Each number is 200 + 30 x the weight over its row's rms, rounded and kept within 0 to 999. Layers, rows and columns count from 0. The size before them is the row's rms in percent of the matrix's.

# layer 3 MLP gate, 512x128, rms 0.182, rows 399-435, columns 64-127
104,190,159,181,234,190,246,175,169,237,141,187,228,185,227,205,215,172,205,187,235,200,164,93,244,162,189,201,186,217,169,201,256,160,235,163,229,209,191,212,154,201,195,240,200,243,182,167,216,202,216,159,226,142,250,198,198,207,204,183,241,192,185,177,190
106,183,218,162,213,147,256,233,170,224,225,228,224,195,207,188,171,215,191,179,192,219,209,239,198,142,194,182,169,175,212,226,212,171,161,184,216,211,220,183,246,145,208,183,195,172,147,176,244,194,282,233,203,168,194,173,237,222,239,158,165,242,232,174,223
101,191,187,193,222,245,223,167,230,220,230,193,177,233,119,182,188,227,205,176,232,193,195,214,166,208,180,216,202,233,183,196,172,146,186,197,209,249,183,150,229,208,211,244,208,166,195,215,246,196,166,208,207,246,161,234,209,200,194,241,207,242,216,210,219
104,178,238,216,168,229,182,223,160,149,202,175,211,227,204,133,196,181,196,176,209,165,215,223,205,199,171,203,217,217,195,186,234,235,196,185,257,241,187,210,163,191,195,225,289,218,218,207,164,227,211,210,213,173,204,202,242,175,238,217,235,203,166,169,203
093,189,211,200,240,157,227,231,207,150,150,193,198,260,197,227,232,225,248,225,171,193,211,206,195,159,172,169,207,276,217,244,253,257,208,171,173,166,168,196,173,213,226,208,185,213,214,153,161,208,206,219,212,230,210,180,170,163,195,211,208,223,149,218,164
099,165,224,188,215,239,217,207,173,163,224,225,208,204,177,188,198,244,198,157,208,146,242,217,199,240,189,166,161,211,159,189,209,192,219,184,163,227,220,252,212,192,181,227,207,179,202,204,234,169,279,229,160,237,187,225,218,222,230,211,196,245,212,186,174
105,228,187,187,220,171,198,207,150,177,156,226,229,149,228,230,184,174,221,180,191,185,174,192,200,181,209,212,166,173,284,196,220,192,207,151,108,188,245,209,251,211,266,221,281,218,195,202,214,179,195,257,189,183,251,180,243,200,217,274,198,222,211,194,232
093,221,242,194,258,202,165,165,227,166,257,167,187,169,165,192,208,185,184,173,187,230,188,183,191,216,174,212,206,187,243,247,198,194,173,156,183,177,215,189,232,266,182,215,237,216,176,187,201,190,183,265,219,202,172,207,239,177,165,227,183,163,179,268,139
109,208,182,236,175,166,228,220,221,202,183,199,153,190,273,234,216,153,162,182,192,192,164,143,209,180,186,196,233,152,191,224,203,242,215,206,179,186,196,187,169,212,200,173,192,226,165,224,178,196,200,154,159,211,190,234,141,217,216,208,211,170,220,230,239
095,207,197,186,244,118,216,185,238,170,211,230,263,179,197,180,231,240,201,236,163,210,190,210,114,167,247,175,188,240,185,224,241,184,228,216,212,212,242,210,168,212,210,207,173,229,171,248,182,216,113,190,200,201,183,210,213,216,236,183,233,197,164,177,203
099,249,157,197,257,127,212,135,221,190,170,273,206,172,247,158,144,182,226,222,210,214,222,225,204,236,199,175,228,211,228,220,206,207,240,206,220,206,193,210,174,158,239,202,215,218,194,233,145,182,171,177,195,173,161,246,237,201,216,182,250,185,222,251,205
102,199,218,167,163,208,164,186,233,207,184,218,215,180,166,201,255,204,144,212,228,152,226,191,231,207,181,213,160,203,193,155,207,177,220,197,239,245,171,205,222,196,179,178,175,208,110,202,152,142,243,157,162,200,239,205,212,275,192,235,194,199,195,166,195
105,229,180,222,185,207,219,221,234,181,210,233,195,162,214,198,183,184,284,180,237,194,202,216,188,179,190,186,181,169,212,251,161,206,188,245,170,207,239,224,176,254,154,171,208,182,234,134,234,223,178,196,216,161,181,227,162,199,208,199,223,226,220,155,236
106,239,176,203,201,158,192,238,261,236,187,199,176,195,251,232,199,224,185,153,215,146,206,213,186,222,209,156,151,207,171,246,242,228,159,190,194,199,200,250,191,201,132,176,151,151,171,155,225,201,210,185,209,186,167,212,172,205,203,220,241,222,242,200,162
102,193,227,208,195,186,224,225,173,184,169,204,216,209,203,201,163,253,218,238,209,226,158,181,178,201,208,198,224,226,257,204,205,273,190,193,227,216,214,204,208,246,195,180,227,237,156,231,213,191,207,197,218,141,208,237,153,246,211,282,201,237,173,186,229
099,267,195,208,163,146,178,224,178,186,218,151,223,168,168,154,185,205,171,183,198,172,206,221,214,178,176,174,167,179,211,172,254,212,256,228,260,164,206,176,228,155,189,227,205,172,138,264,151,196,216,216,247,207,172,207,217,158,238,223,258,208,186,168,185
112,215,185,223,178,216,172,146,234,196,221,174,206,169,239,200,198,265,209,220,221,209,184,224,206,171,201,178,248,209,219,238,208,181,152,213,197,235,174,195,192,179,186,170,193,226,135,251,201,228,227,233,213,189,186,216,169,228,224,187,213,234,272,138,200
107,200,227,194,179,253,170,234,201,212,193,199,234,194,253,208,210,214,224,181,224,218,180,222,260,235,216,241,235,167,168,193,241,215,210,188,151,182,188,247,172,207,215,181,216,224,217,166,185,238,255,164,247,254,207,232,164,229,172,150,171,212,207,169,229
097,184,228,234,192,256,228,165,202,260,207,195,231,161,213,222,222,246,252,187,206,236,189,219,160,220,205,154,195,196,152,183,263,207,188,150,104,222,268,245,236,234,162,164,202,179,199,250,239,216,222,187,214,243,191,182,187,232,189,214,181,195,182,193,238
098,222,154,228,129,244,161,218,239,204,256,212,164,152,193,188,171,139,207,261,208,188,229,175,161,184,205,237,152,189,244,295,187,183,216,142,199,206,201,201,184,234,211,178,183,221,203,221,211,261,226,214,231,200,218,253,216,236,146,158,164,203,204,242,173
102,202,222,179,218,223,189,206,236,171,178,194,95,197,258,190,175,213,177,216,238,161,181,182,179,179,198,162,218,221,190,209,218,227,217,232,262,209,188,189,248,162,232,179,190,205,219,183,197,215,208,167,180,222,146,183,171,251,147,236,155,232,210,202,237
101,199,174,235,211,196,279,198,183,221,289,191,190,245,227,219,233,208,196,242,219,245,232,257,177,189,213,206,203,200,186,203,198,211,193,185,207,182,185,153,192,171,242,214,236,159,261,232,174,224,235,252,227,231,189,194,193,227,222,222,187,251,178,184,171
094,161,182,221,234,236,129,176,176,164,162,114,233,172,231,201,201,179,188,178,234,161,182,182,234,177,149,189,163,186,211,166,184,219,213,174,170,161,156,221,216,200,241,215,160,197,233,178,159,198,213,170,208,175,177,213,198,187,195,263,183,242,187,168,192
092,198,230,227,224,164,220,164,197,189,233,199,232,205,233,167,170,182,164,140,241,165,180,197,268,220,216,175,206,218,185,153,168,258,188,194,209,213,164,212,214,227,180,231,209,202,205,217,184,222,288,194,226,232,187,213,175,198,155,198,183,230,239,218,237
098,159,169,202,204,187,217,184,168,195,97,213,183,233,192,206,200,201,211,190,229,220,259,240,215,186,260,185,196,238,252,205,230,200,183,218,237,224,171,206,159,192,206,213,154,201,191,198,163,235,244,201,138,160,207,223,144,186,177,249,227,217,181,171,190
095,243,223,231,251,131,168,254,226,203,208,287,207,176,225,158,163,169,213,193,248,222,160,178,219,177,201,185,181,182,247,181,226,186,186,204,155,197,206,204,204,221,190,197,234,153,241,238,162,203,176,201,210,215,189,188,217,202,173,184,200,200,221,250,176
095,220,214,187,180,183,239,197,194,184,217,237,197,177,181,234,203,183,200,214,249,188,221,197,219,110,223,207,208,153,214,247,245,201,213,214,253,175,213,143,174,180,178,188,167,163,180,171,166,192,236,252,139,155,152,156,195,213,261,167,181,167,175,233,212
098,220,173,197,176,256,180,233,159,202,164,247,175,217,185,248,254,181,240,168,172,175,198,187,202,230,217,211,214,161,212,200,251,193,185,149,174,202,147,203,209,130,188,214,202,183,173,197,205,200,223,183,242,195,160,197,207,250,157,198,192,214,250,211,210
059,145,168,198,149,209,176,131,203,263,204,198,206,222,241,173,223,173,209,199,122,186,216,180,214,232,199,177,218,197,150,264,178,206,240,188,203,227,208,168,227,197,236,214,269,186,150,206,220,177,255,192,227,217,175,227,249,217,170,240,234,252,213,218,170
106,228,151,202,219,205,209,186,167,237,214,218,198,186,203,203,218,200,152,185,235,220,180,209,205,173,188,225,265,205,164,182,196,204,194,183,206,206,223,198,214,175,163,236,223,171,187,193,230,254,213,213,179,212,220,272,241,196,180,219,224,191,254,238,125
108,218,142,199,204,199,202,222,155,225,183,161,235,212,159,235,200,142,184,216,224,201,198,189,199,172,219,202,238,159,212,212,145,153,172,185,251,243,234,255,212,200,178,246,171,180,148,204,208,168,201,212,197,167,199,196,195,202,204,205,252,199,194,218,169
100,222,222,267,220,217,266,227,189,189,182,182,190,196,224,212,181,170,211,198,241,304,157,213,171,201,141,211,218,162,221,212,179,174,218,198,254,190,169,216,219,212,208,203,149,194,249,186,261,165,169,226,205,256,153,175,187,205,209,212,234,198,249,203,144
108,185,179,208,155,169,242,179,161,182,224,198,219,181,238,211,158,217,204,205,166,184,202,164,217,168,129,173,182,207,204,224,204,222,172,200,160,241,178,236,187,200,198,193,185,200,202,180,252,166,253,202,165,243,112,175,212,205,155,217,184,246,223,156,185
104,186,196,244,270,263,169,187,194,241,238,167,204,176,211,164,235,134,195,170,241,207,190,222,191,174,176,159,228,210,213,184,156,188,224,190,155,224,213,127,217,205,152,203,198,123,126,198,180,199,213,177,259,198,195,182,239,197,248,190,177,148,220,222,169
094,183,174,217,237,198,159,150,221,209,199,197,183,231,183,245,193,216,196,242,219,214,169,225,179,196,221,224,221,135,198,223,223,221,194,169,244,170,164,228,157,184,159,161,198,172,191,211,213,297,242,206,188,173,183,226,151,193,214,159,197,216,173,220,206
093,121,206,121,152,193,150,229,181,248,228,192,179,223,220,202,186,150,186,228,156,217,208,158,211,185,190,244,224,238,210,248,219,171,187,202,188,190,224,202,177,207,217,269,177,222,225,190,233,218,219,177,263,153,207,258,191,253,243,178,221,173,253,219,219
103,203,158,139,210,155,207,190,218,214,164,237,224,181,168,176,178,234,152,208,201,207,225,223,216,226,187,211,207,197,184,199,255,163,167,226,169,156,212,140,233,158,195,176,227,172,170,228,237,261,210,196,258,225,175,173,214,167,201,160,229,179,216,191,195
# layer 3 MLP up, 512x128, rms 0.171, rows 399-434, columns 64-127
098,249,170,184,226,174,206,144,195,228,202,193,184,148,225,226,227,123,197,174,185,148,171,145,197,167,214,196,200,176,223,218,193,217,283,248,175,199,247,207,209,194,204,218,192,190,207,161,178,217,166,202,150,221,214,178,210,215,214,210,151,165,235,199,161
106,205,115,168,217,230,240,207,209,238,211,223,192,178,185,204,218,185,193,262,173,211,187,219,200,235,203,229,221,202,140,210,169,200,176,207,181,255,193,181,169,173,162,203,180,207,156,238,236,179,147,192,194,247,184,191,209,261,167,166,196,184,222,240,216
101,165,175,168,174,209,240,196,215,237,236,179,253,218,161,180,189,216,162,154,205,219,272,214,154,217,185,181,166,197,215,205,210,195,176,217,181,214,229,186,223,232,261,236,217,211,247,233,181,158,213,207,202,203,208,184,265,185,233,244,203,188,185,215,243
106,188,142,201,180,215,202,190,191,184,185,197,189,174,189,249,177,198,230,197,188,183,170,175,191,117,156,206,229,159,177,150,166,207,151,202,145,274,245,226,212,195,213,163,191,197,206,218,188,191,219,186,205,226,205,175,230,173,166,184,190,149,182,157,227
096,180,210,175,194,227,252,168,210,216,167,239,214,202,268,182,200,211,131,183,157,188,182,184,171,162,245,175,189,194,158,248,200,200,193,227,237,165,234,241,208,210,194,180,233,233,195,133,196,200,218,254,118,216,173,205,188,187,176,221,221,197,174,228,236
099,166,179,161,161,231,209,241,196,174,230,147,191,192,258,186,208,190,264,203,197,179,165,249,248,205,173,147,193,185,165,211,263,203,213,241,217,183,186,194,212,130,151,191,206,205,173,215,235,210,226,166,196,175,245,251,185,211,223,168,209,211,225,200,151
106,160,179,183,169,208,174,197,223,217,218,155,131,212,259,176,217,267,263,132,225,163,210,220,202,249,234,206,133,202,178,254,228,213,185,203,194,216,218,179,235,210,197,137,175,255,238,242,190,269,186,174,220,209,248,212,167,218,184,197,235,243,207,190,196
097,173,289,207,144,168,228,241,241,238,225,180,223,153,196,207,187,161,211,174,210,245,180,216,164,229,194,227,192,197,192,214,217,149,229,206,142,194,219,190,215,200,207,233,239,181,198,197,227,203,182,208,218,201,202,214,183,197,197,179,140,148,170,192,136
105,197,186,237,218,208,214,251,168,216,223,154,209,166,179,191,171,160,243,237,173,172,198,181,262,226,209,185,154,207,159,224,214,170,192,201,206,227,250,216,177,233,175,181,236,168,195,181,230,205,247,170,174,184,195,156,245,206,175,202,156,232,286,206,173
098,218,229,178,113,252,123,132,170,211,204,213,239,214,174,182,224,134,193,204,186,224,201,201,207,213,192,187,178,197,155,185,137,205,172,236,210,191,166,213,199,237,138,230,155,184,174,171,220,190,207,221,208,195,225,178,172,181,211,241,248,191,186,225,248
096,168,214,241,229,276,191,195,165,168,240,190,212,171,261,208,232,162,243,157,220,230,181,194,192,215,187,195,184,212,217,290,194,163,254,160,209,188,231,226,153,250,182,168,240,168,230,210,164,222,233,216,212,198,190,172,214,183,199,191,218,212,188,206,257
107,208,167,181,228,222,240,165,183,149,178,171,227,200,198,236,199,229,217,190,225,254,154,197,161,164,204,203,200,138,191,235,134,220,216,236,191,203,179,222,174,178,187,198,224,257,212,194,252,248,187,194,169,227,174,191,201,210,217,186,155,211,162,158,168
109,239,192,168,218,196,198,172,179,232,198,147,178,202,229,181,176,193,180,173,161,191,173,240,213,226,193,233,211,216,202,207,160,218,159,288,252,160,164,240,241,171,190,245,149,217,234,224,174,212,176,201,193,235,178,186,229,210,191,195,217,169,232,216,191
110,224,175,227,205,207,162,225,210,202,206,167,247,165,235,160,186,204,190,185,258,211,235,171,201,193,224,213,172,243,214,186,226,202,199,167,219,154,216,223,151,231,187,204,189,217,166,157,165,162,145,203,201,206,203,176,264,168,148,258,241,228,192,202,169
099,228,224,215,265,237,174,252,229,220,177,236,147,239,192,194,305,218,210,257,192,235,218,195,194,243,206,200,193,167,229,193,192,169,222,200,180,119,218,159,198,257,178,179,204,237,236,231,204,184,226,195,210,162,200,225,188,159,156,199,191,190,195,218,193
093,212,186,225,210,195,200,190,194,177,183,215,228,143,221,208,201,194,190,181,187,228,200,211,213,234,178,210,185,232,96,137,217,234,238,188,215,188,192,212,156,196,187,220,204,245,242,147,210,229,214,157,208,209,196,159,170,228,201,202,152,198,228,162,242
115,218,200,183,207,162,162,233,263,249,255,253,196,187,187,242,206,212,214,170,189,268,268,189,227,229,209,198,250,211,216,204,231,197,158,200,212,195,217,205,172,198,212,180,201,224,255,199,146,221,190,227,240,204,249,194,211,200,145,177,136,166,154,183,163
099,197,171,189,236,239,160,253,214,192,163,180,200,193,203,192,164,205,209,217,224,220,195,190,192,239,219,267,224,153,114,178,211,226,223,186,210,245,164,161,222,188,204,233,214,214,189,227,170,204,185,237,246,196,198,233,227,195,227,165,180,198,218,194,215
096,248,209,206,201,198,171,201,191,202,223,197,185,190,145,160,208,216,206,236,211,177,156,211,181,159,256,216,156,191,170,208,201,254,176,215,228,156,165,175,211,214,170,213,141,144,246,250,181,236,191,165,219,175,198,174,182,158,165,194,173,125,169,188,160
096,172,220,211,119,127,224,196,253,223,203,258,248,198,163,202,263,259,237,152,220,164,173,169,222,204,162,201,194,181,202,210,248,181,219,145,144,172,214,148,184,230,228,179,187,158,173,165,190,181,230,183,244,212,193,178,207,200,194,231,204,155,216,210,179
094,188,193,149,167,157,256,216,135,160,220,231,191,204,185,163,170,193,202,173,166,216,164,245,197,175,222,227,211,213,166,224,186,220,197,193,142,159,169,199,203,168,186,163,160,204,148,126,180,178,229,279,182,230,245,215,171,197,184,204,164,229,148,189,190
105,250,161,216,204,206,174,240,176,226,201,198,174,216,166,168,250,232,177,168,206,251,251,140,230,138,250,178,240,225,158,222,181,217,186,205,150,221,204,185,189,271,262,200,188,182,203,185,192,222,216,151,149,218,248,240,217,194,240,185,237,220,173,184,204
105,196,206,176,140,216,237,193,262,164,177,227,262,161,176,189,179,238,162,214,236,204,181,226,212,177,158,167,216,242,186,186,199,180,234,182,178,200,239,175,199,154,197,143,179,263,198,196,212,194,183,211,208,226,158,211,190,172,237,208,198,201,138,189,241
102,206,241,208,183,232,208,157,214,211,140,196,167,147,268,241,187,201,186,182,177,209,215,180,206,250,246,216,206,200,152,235,191,255,208,191,174,229,253,262,228,219,196,245,216,174,223,221,135,216,148,222,201,183,183,236,177,147,188,222,203,236,250,185,185
093,235,197,197,170,178,153,186,206,208,260,191,176,174,262,273,164,175,207,263,211,201,189,204,167,160,196,211,189,142,201,169,187,160,158,160,148,204,148,227,156,202,179,177,228,171,161,185,226,206,231,189,199,191,183,216,272,149,215,198,160,184,224,259,220
107,213,180,202,206,180,250,231,227,190,174,204,198,226,232,226,226,201,216,193,257,240,204,198,211,183,169,218,194,203,201,222,244,227,218,213,189,200,174,199,233,177,178,203,197,271,202,198,211,203,247,194,256,228,216,179,198,236,196,255,168,195,246,210,245
101,215,195,202,263,229,235,177,218,178,245,244,202,171,213,173,183,232,205,203,237,224,178,193,178,213,153,179,143,143,221,223,268,205,203,229,179,175,248,148,195,236,191,153,198,243,215,177,195,178,176,246,155,207,209,173,201,233,281,169,214,165,193,222,259
099,168,191,175,183,212,273,254,187,228,238,144,195,200,224,220,215,206,188,164,198,213,222,174,219,223,207,189,193,178,180,227,236,161,212,173,222,162,214,144,189,175,218,143,237,214,176,195,187,166,180,176,150,203,229,187,186,221,181,193,217,236,255,218,188
072,215,200,232,229,181,248,222,183,205,236,230,229,209,200,182,210,205,221,263,209,155,209,279,168,191,202,161,186,237,196,272,201,226,190,215,223,207,258,212,214,271,251,183,232,151,198,172,193,160,184,232,204,139,198,191,190,198,220,163,285,254,228,212,234
108,233,208,278,162,172,212,190,172,223,255,201,214,187,165,214,172,243,218,229,163,159,179,203,204,197,218,182,178,186,135,229,192,187,170,205,157,237,204,153,232,187,187,162,198,150,200,194,219,258,244,198,183,182,150,184,250,240,234,144,214,156,201,195,248
102,147,240,202,201,244,222,228,202,200,143,165,206,209,245,200,218,187,205,247,281,180,205,199,219,213,230,252,217,198,161,170,202,207,188,192,185,200,190,206,216,217,229,182,212,181,162,253,229,185,204,271,197,171,176,209,212,234,189,258,168,167,207,261,178
101,234,238,182,251,179,206,161,185,248,268,184,193,188,223,177,264,216,233,196,228,239,201,222,221,148,185,228,217,189,219,273,179,219,166,173,221,235,224,156,235,203,155,193,206,243,244,231,169,192,191,180,128,262,187,242,204,226,162,148,204,228,166,237,180
094,203,231,212,185,251,158,209,190,218,234,199,215,201,196,189,198,183,233,225,215,230,213,192,158,205,112,247,246,230,218,204,198,167,206,232,196,171,237,221,186,207,190,240,209,225,204,212,169,193,270,146,218,143,212,192,228,157,179,210,141,228,191,203,254
104,207,204,203,205,204,237,223,166,208,159,189,198,174,217,195,237,189,223,215,201,207,226,187,214,188,234,179,219,204,175,199,203,229,231,228,212,161,201,218,250,246,215,155,258,211,209,174,185,166,221,246,267,187,202,168,202,222,242,226,193,225,195,125,174
095,249,192,211,174,209,174,165,202,216,191,192,191,212,134,209,155,198,203,254,186,190,154,183,180,180,212,188,178,174,230,222,232,190,205,216,174,163,192,225,195,192,226,188,167,215,268,170,221,184,272,127,163,200,201,213,252,174,162,199,195,255,217,210,179
100,151,209,193,211,218,158,179,207,172,176,187,196,248,245,164,164,171,226,140,227,210,178,214,224,209,213,184,211,183,209,200,188,127,154,201,202,144,149,206,236,212,193,230,183,205,215,162,174,160,235,215,228,219,214,181,197,185,191,250,228,249,239,210,230
# layer 3 MLP down (transposed), 512x128, rms 0.146, rows 399-434, columns 64-127
106,229,206,201,215,235,140,173,222,180,177,158,189,204,193,202,187,217,253,229,242,201,167,252,240,199,198,233,158,260,245,271,198,183,167,137,214,258,207,212,228,207,196,205,233,166,187,217,193,218,200,212,200,208,176,167,192,204,229,230,213,196,198,193,224
109,124,207,195,217,191,194,231,260,138,157,213,184,177,249,232,164,202,230,170,198,233,237,250,236,187,160,209,229,195,218,179,181,206,214,208,183,160,199,187,137,191,207,233,207,199,200,244,163,210,155,220,206,150,164,202,244,182,175,186,200,196,228,208,174
098,168,212,244,247,202,179,222,188,217,191,164,198,192,231,227,183,242,270,220,208,184,216,196,223,156,229,228,194,201,196,241,207,218,219,233,218,159,242,287,231,223,209,206,203,273,187,173,228,221,178,216,233,208,155,261,205,222,172,249,183,234,177,175,202
105,191,223,207,215,235,237,156,193,213,200,233,239,201,209,227,215,169,189,208,206,205,165,174,192,178,179,163,187,183,165,194,179,217,225,205,204,179,259,188,204,163,227,177,134,189,221,229,198,181,211,226,126,153,267,208,178,177,194,200,146,224,215,197,212
104,239,224,200,176,197,182,197,227,228,194,159,207,218,215,206,145,173,179,195,156,279,218,210,181,199,242,227,141,241,225,204,247,168,244,178,185,225,199,188,255,125,189,189,253,182,210,177,183,231,192,172,182,181,182,207,178,161,260,195,232,216,181,154,208
093,211,193,181,249,207,136,203,196,278,206,154,187,173,196,231,212,224,200,178,213,216,207,141,228,237,247,218,151,207,224,267,244,195,181,153,191,208,248,256,172,174,194,197,230,202,182,208,185,181,192,150,209,185,202,214,225,187,240,215,190,186,218,222,164
109,173,190,169,201,198,173,196,198,196,213,213,212,224,213,205,182,207,212,220,203,281,184,201,202,252,196,257,238,166,235,215,216,155,179,217,204,118,149,242,195,176,222,194,167,219,180,201,168,178,159,174,202,210,222,140,187,161,242,223,126,231,212,238,195
092,256,236,228,232,245,193,150,159,165,239,188,190,268,230,222,174,265,193,151,171,200,190,208,208,228,167,177,173,186,199,173,179,206,177,223,153,140,204,134,219,234,194,208,205,136,183,210,175,197,215,205,213,191,214,192,240,213,215,213,174,182,193,216,268
110,235,225,227,168,214,215,196,216,195,180,209,225,225,243,183,184,184,289,230,217,250,226,241,195,235,264,246,206,157,209,223,177,184,227,176,177,202,268,206,226,211,233,191,153,205,202,195,209,268,203,190,194,191,221,209,184,189,251,236,189,248,206,214,202
098,196,215,199,231,216,210,225,176,248,180,215,208,193,272,211,178,218,224,211,207,221,220,190,187,214,188,227,210,218,197,199,178,174,166,246,234,199,220,194,172,140,228,183,210,171,189,175,184,189,226,176,225,204,185,219,171,208,220,178,215,140,155,147,121
108,235,142,233,223,185,181,179,208,189,212,239,210,150,231,182,154,217,224,192,170,174,201,199,239,225,217,213,219,225,147,194,189,223,206,243,241,241,213,210,220,183,181,194,240,180,192,245,211,208,205,163,201,204,226,164,201,197,206,167,185,109,248,187,186
101,180,223,147,212,200,183,185,203,156,155,197,200,171,205,234,182,184,191,188,207,226,173,199,192,191,184,215,215,197,167,186,233,275,185,218,195,210,197,242,223,121,186,228,238,191,175,201,224,149,208,176,223,171,236,157,245,173,196,201,253,194,193,199,203
109,223,217,254,212,217,204,194,179,237,186,211,213,138,212,197,200,211,169,160,226,171,187,216,174,164,199,163,224,183,239,230,219,192,163,183,193,198,218,175,182,226,255,224,185,221,207,242,211,194,146,187,295,125,226,280,215,217,203,211,180,215,222,177,208
112,203,218,238,201,165,133,196,156,199,183,205,140,227,232,207,161,176,192,203,206,196,186,227,169,248,167,154,177,190,190,167,168,261,183,233,120,207,204,237,161,227,226,227,191,253,209,197,219,217,185,185,187,206,251,170,176,197,220,209,198,242,172,201,179
104,208,242,170,203,159,214,168,186,125,203,204,206,204,192,168,179,224,189,203,243,148,179,185,157,233,126,218,198,202,229,194,176,158,206,183,176,182,197,168,211,180,218,191,170,214,274,206,231,230,168,188,219,132,186,203,173,205,203,179,151,231,204,255,212
106,242,164,179,207,198,240,157,179,222,270,200,183,181,204,197,233,207,176,254,201,227,196,207,185,222,185,184,179,223,142,245,226,197,196,183,199,190,173,288,216,122,202,236,195,179,189,239,189,235,268,204,230,207,180,238,198,198,224,199,209,148,194,170,212
108,239,204,182,228,218,163,160,228,164,220,203,115,195,162,192,223,200,190,235,211,219,217,216,196,192,191,176,174,221,201,209,244,213,153,154,242,167,151,142,192,211,225,148,137,220,196,176,161,181,197,254,165,200,120,226,175,217,210,196,206,216,219,201,242
102,231,229,208,180,178,234,135,155,174,170,220,211,247,179,196,183,193,214,268,176,209,176,202,159,138,190,184,204,179,182,214,260,247,202,223,213,163,196,193,230,204,161,196,195,209,141,173,215,214,181,201,231,267,148,226,184,224,222,169,188,199,207,232,268
099,176,209,204,184,196,160,194,221,245,169,197,167,188,204,205,222,169,227,175,214,193,229,241,164,250,157,205,266,206,207,201,185,212,158,209,211,208,210,225,164,239,231,229,198,202,197,248,216,215,190,193,127,217,185,186,173,192,234,166,201,238,221,188,271
097,204,137,215,172,225,178,250,226,173,195,193,224,168,203,164,173,202,225,185,220,261,210,203,211,194,162,220,186,204,197,183,215,235,175,163,173,136,162,210,231,240,180,157,173,241,136,236,221,213,229,219,129,221,196,210,229,216,196,201,207,221,237,219,186
091,191,187,147,198,149,226,179,223,230,143,175,144,227,204,186,126,218,173,191,190,145,168,186,186,202,163,203,171,216,197,155,176,202,171,205,204,201,190,142,211,217,202,148,148,190,131,208,173,236,169,218,188,209,191,184,158,225,194,175,170,133,191,183,168
100,214,213,221,185,231,266,172,215,223,161,137,163,240,242,153,196,153,191,193,146,246,183,224,209,158,197,169,145,237,208,192,248,246,156,195,226,232,219,178,151,195,187,159,184,198,142,200,258,194,153,203,200,204,225,199,231,152,204,224,188,249,182,187,217
098,186,197,188,230,205,217,223,208,215,215,209,238,142,188,213,169,174,169,179,198,245,199,200,251,201,191,191,201,208,193,201,174,242,204,226,225,195,240,186,168,155,228,185,243,178,164,236,182,157,167,183,225,173,189,220,204,208,217,170,197,199,216,127,163
098,206,198,217,198,191,201,184,253,197,183,196,224,207,227,205,186,185,167,199,161,164,208,193,198,178,219,198,203,221,275,188,149,199,219,241,219,220,198,181,171,213,190,181,273,195,209,154,204,263,185,203,174,242,205,157,236,193,228,203,196,207,227,229,205
094,135,213,181,202,202,220,231,195,216,227,155,179,207,216,174,247,219,190,185,233,191,204,217,172,213,205,170,209,192,175,182,149,184,219,152,165,209,195,191,208,207,151,217,136,199,190,215,164,216,204,222,216,223,185,158,265,198,158,218,202,166,223,212,170
106,233,186,170,192,168,162,196,274,202,169,201,215,221,211,168,233,178,183,192,248,247,171,234,233,270,182,217,239,184,202,221,231,181,245,195,208,218,217,163,230,198,187,173,241,158,213,203,184,247,172,180,188,215,158,192,224,182,156,188,192,176,185,165,273
105,212,190,158,194,188,126,202,197,184,230,205,195,250,189,216,249,198,184,213,205,216,145,177,250,232,147,180,220,214,173,162,187,195,209,198,176,254,193,183,226,205,229,183,263,226,198,220,212,205,249,215,207,207,226,236,173,175,177,243,212,192,228,197,235
104,145,218,250,207,207,193,214,207,167,225,201,234,234,238,252,212,173,202,259,158,224,200,189,187,162,210,199,189,220,184,181,146,201,203,185,207,225,216,156,223,216,200,179,151,268,169,198,205,124,205,189,270,176,175,195,152,201,194,214,226,197,215,226,159
070,158,155,164,213,245,169,182,243,199,212,168,165,209,172,124,180,256,243,197,177,235,160,193,213,162,229,202,250,211,178,224,250,222,204,172,156,188,219,201,210,118,195,207,191,218,204,160,211,181,188,246,267,236,182,210,221,204,117,228,204,167,190,155,207
106,205,220,202,194,134,227,153,269,214,252,247,228,195,230,229,234,194,156,185,162,194,240,199,208,194,179,169,160,284,200,193,171,236,213,199,196,224,172,218,168,161,193,183,197,216,192,217,208,251,150,216,183,154,233,239,200,226,231,188,180,221,222,156,164
103,182,202,161,189,178,208,203,179,217,210,266,215,149,207,243,201,202,206,185,206,169,189,186,246,136,213,242,204,186,184,180,154,190,168,227,203,216,193,186,199,189,262,232,195,264,209,215,145,190,182,166,222,214,232,221,171,140,130,178,175,200,147,206,222
096,202,193,173,203,182,228,170,176,187,215,224,197,215,198,206,185,184,122,202,167,222,205,181,143,240,219,249,201,231,214,171,199,190,226,176,193,217,225,191,230,165,179,239,195,239,199,175,226,242,214,207,222,195,195,181,216,172,165,217,232,155,229,174,200
101,189,195,174,178,249,229,146,209,173,191,195,200,202,151,180,185,205,219,170,206,213,187,183,177,197,227,143,175,211,201,209,212,196,170,165,176,220,181,149,212,177,196,181,234,223,219,167,215,163,153,181,172,192,113,152,161,156,196,184,225,174,223,166,183
100,204,215,223,181,171,201,178,179,233,227,167,194,219,242,217,188,183,199,171,208,192,189,165,198,156,133,184,194,161,184,232,217,229,175,229,221,203,183,176,168,166,211,193,176,177,204,161,220,229,227,219,220,201,267,157,180,155,178,210,196,181,208,216,245
092,194,161,218,191,214,250,193,132,208,202,197,223,226,240,205,204,191,190,199,172,250,189,201,212,261,249,221,213,235,156,119,223,195,187,182,201,205,186,195,218,193,192,241,137,209,215,201,220,188,165,208,205,168,220,198,209,184,152,148,153,203,187,223,225
100,185,203,192,216,170,201,219,200,242,202,197,189,233,185,240,165,238,141,208,217,196,186,198,214,205,244,232,222,221,135,154,196,234,193,204,225,207,192,169,154,229,167,164,211,236,217,190,172,184,183,233,151,189,217,201,206,205,170,233,252,208,190,240,223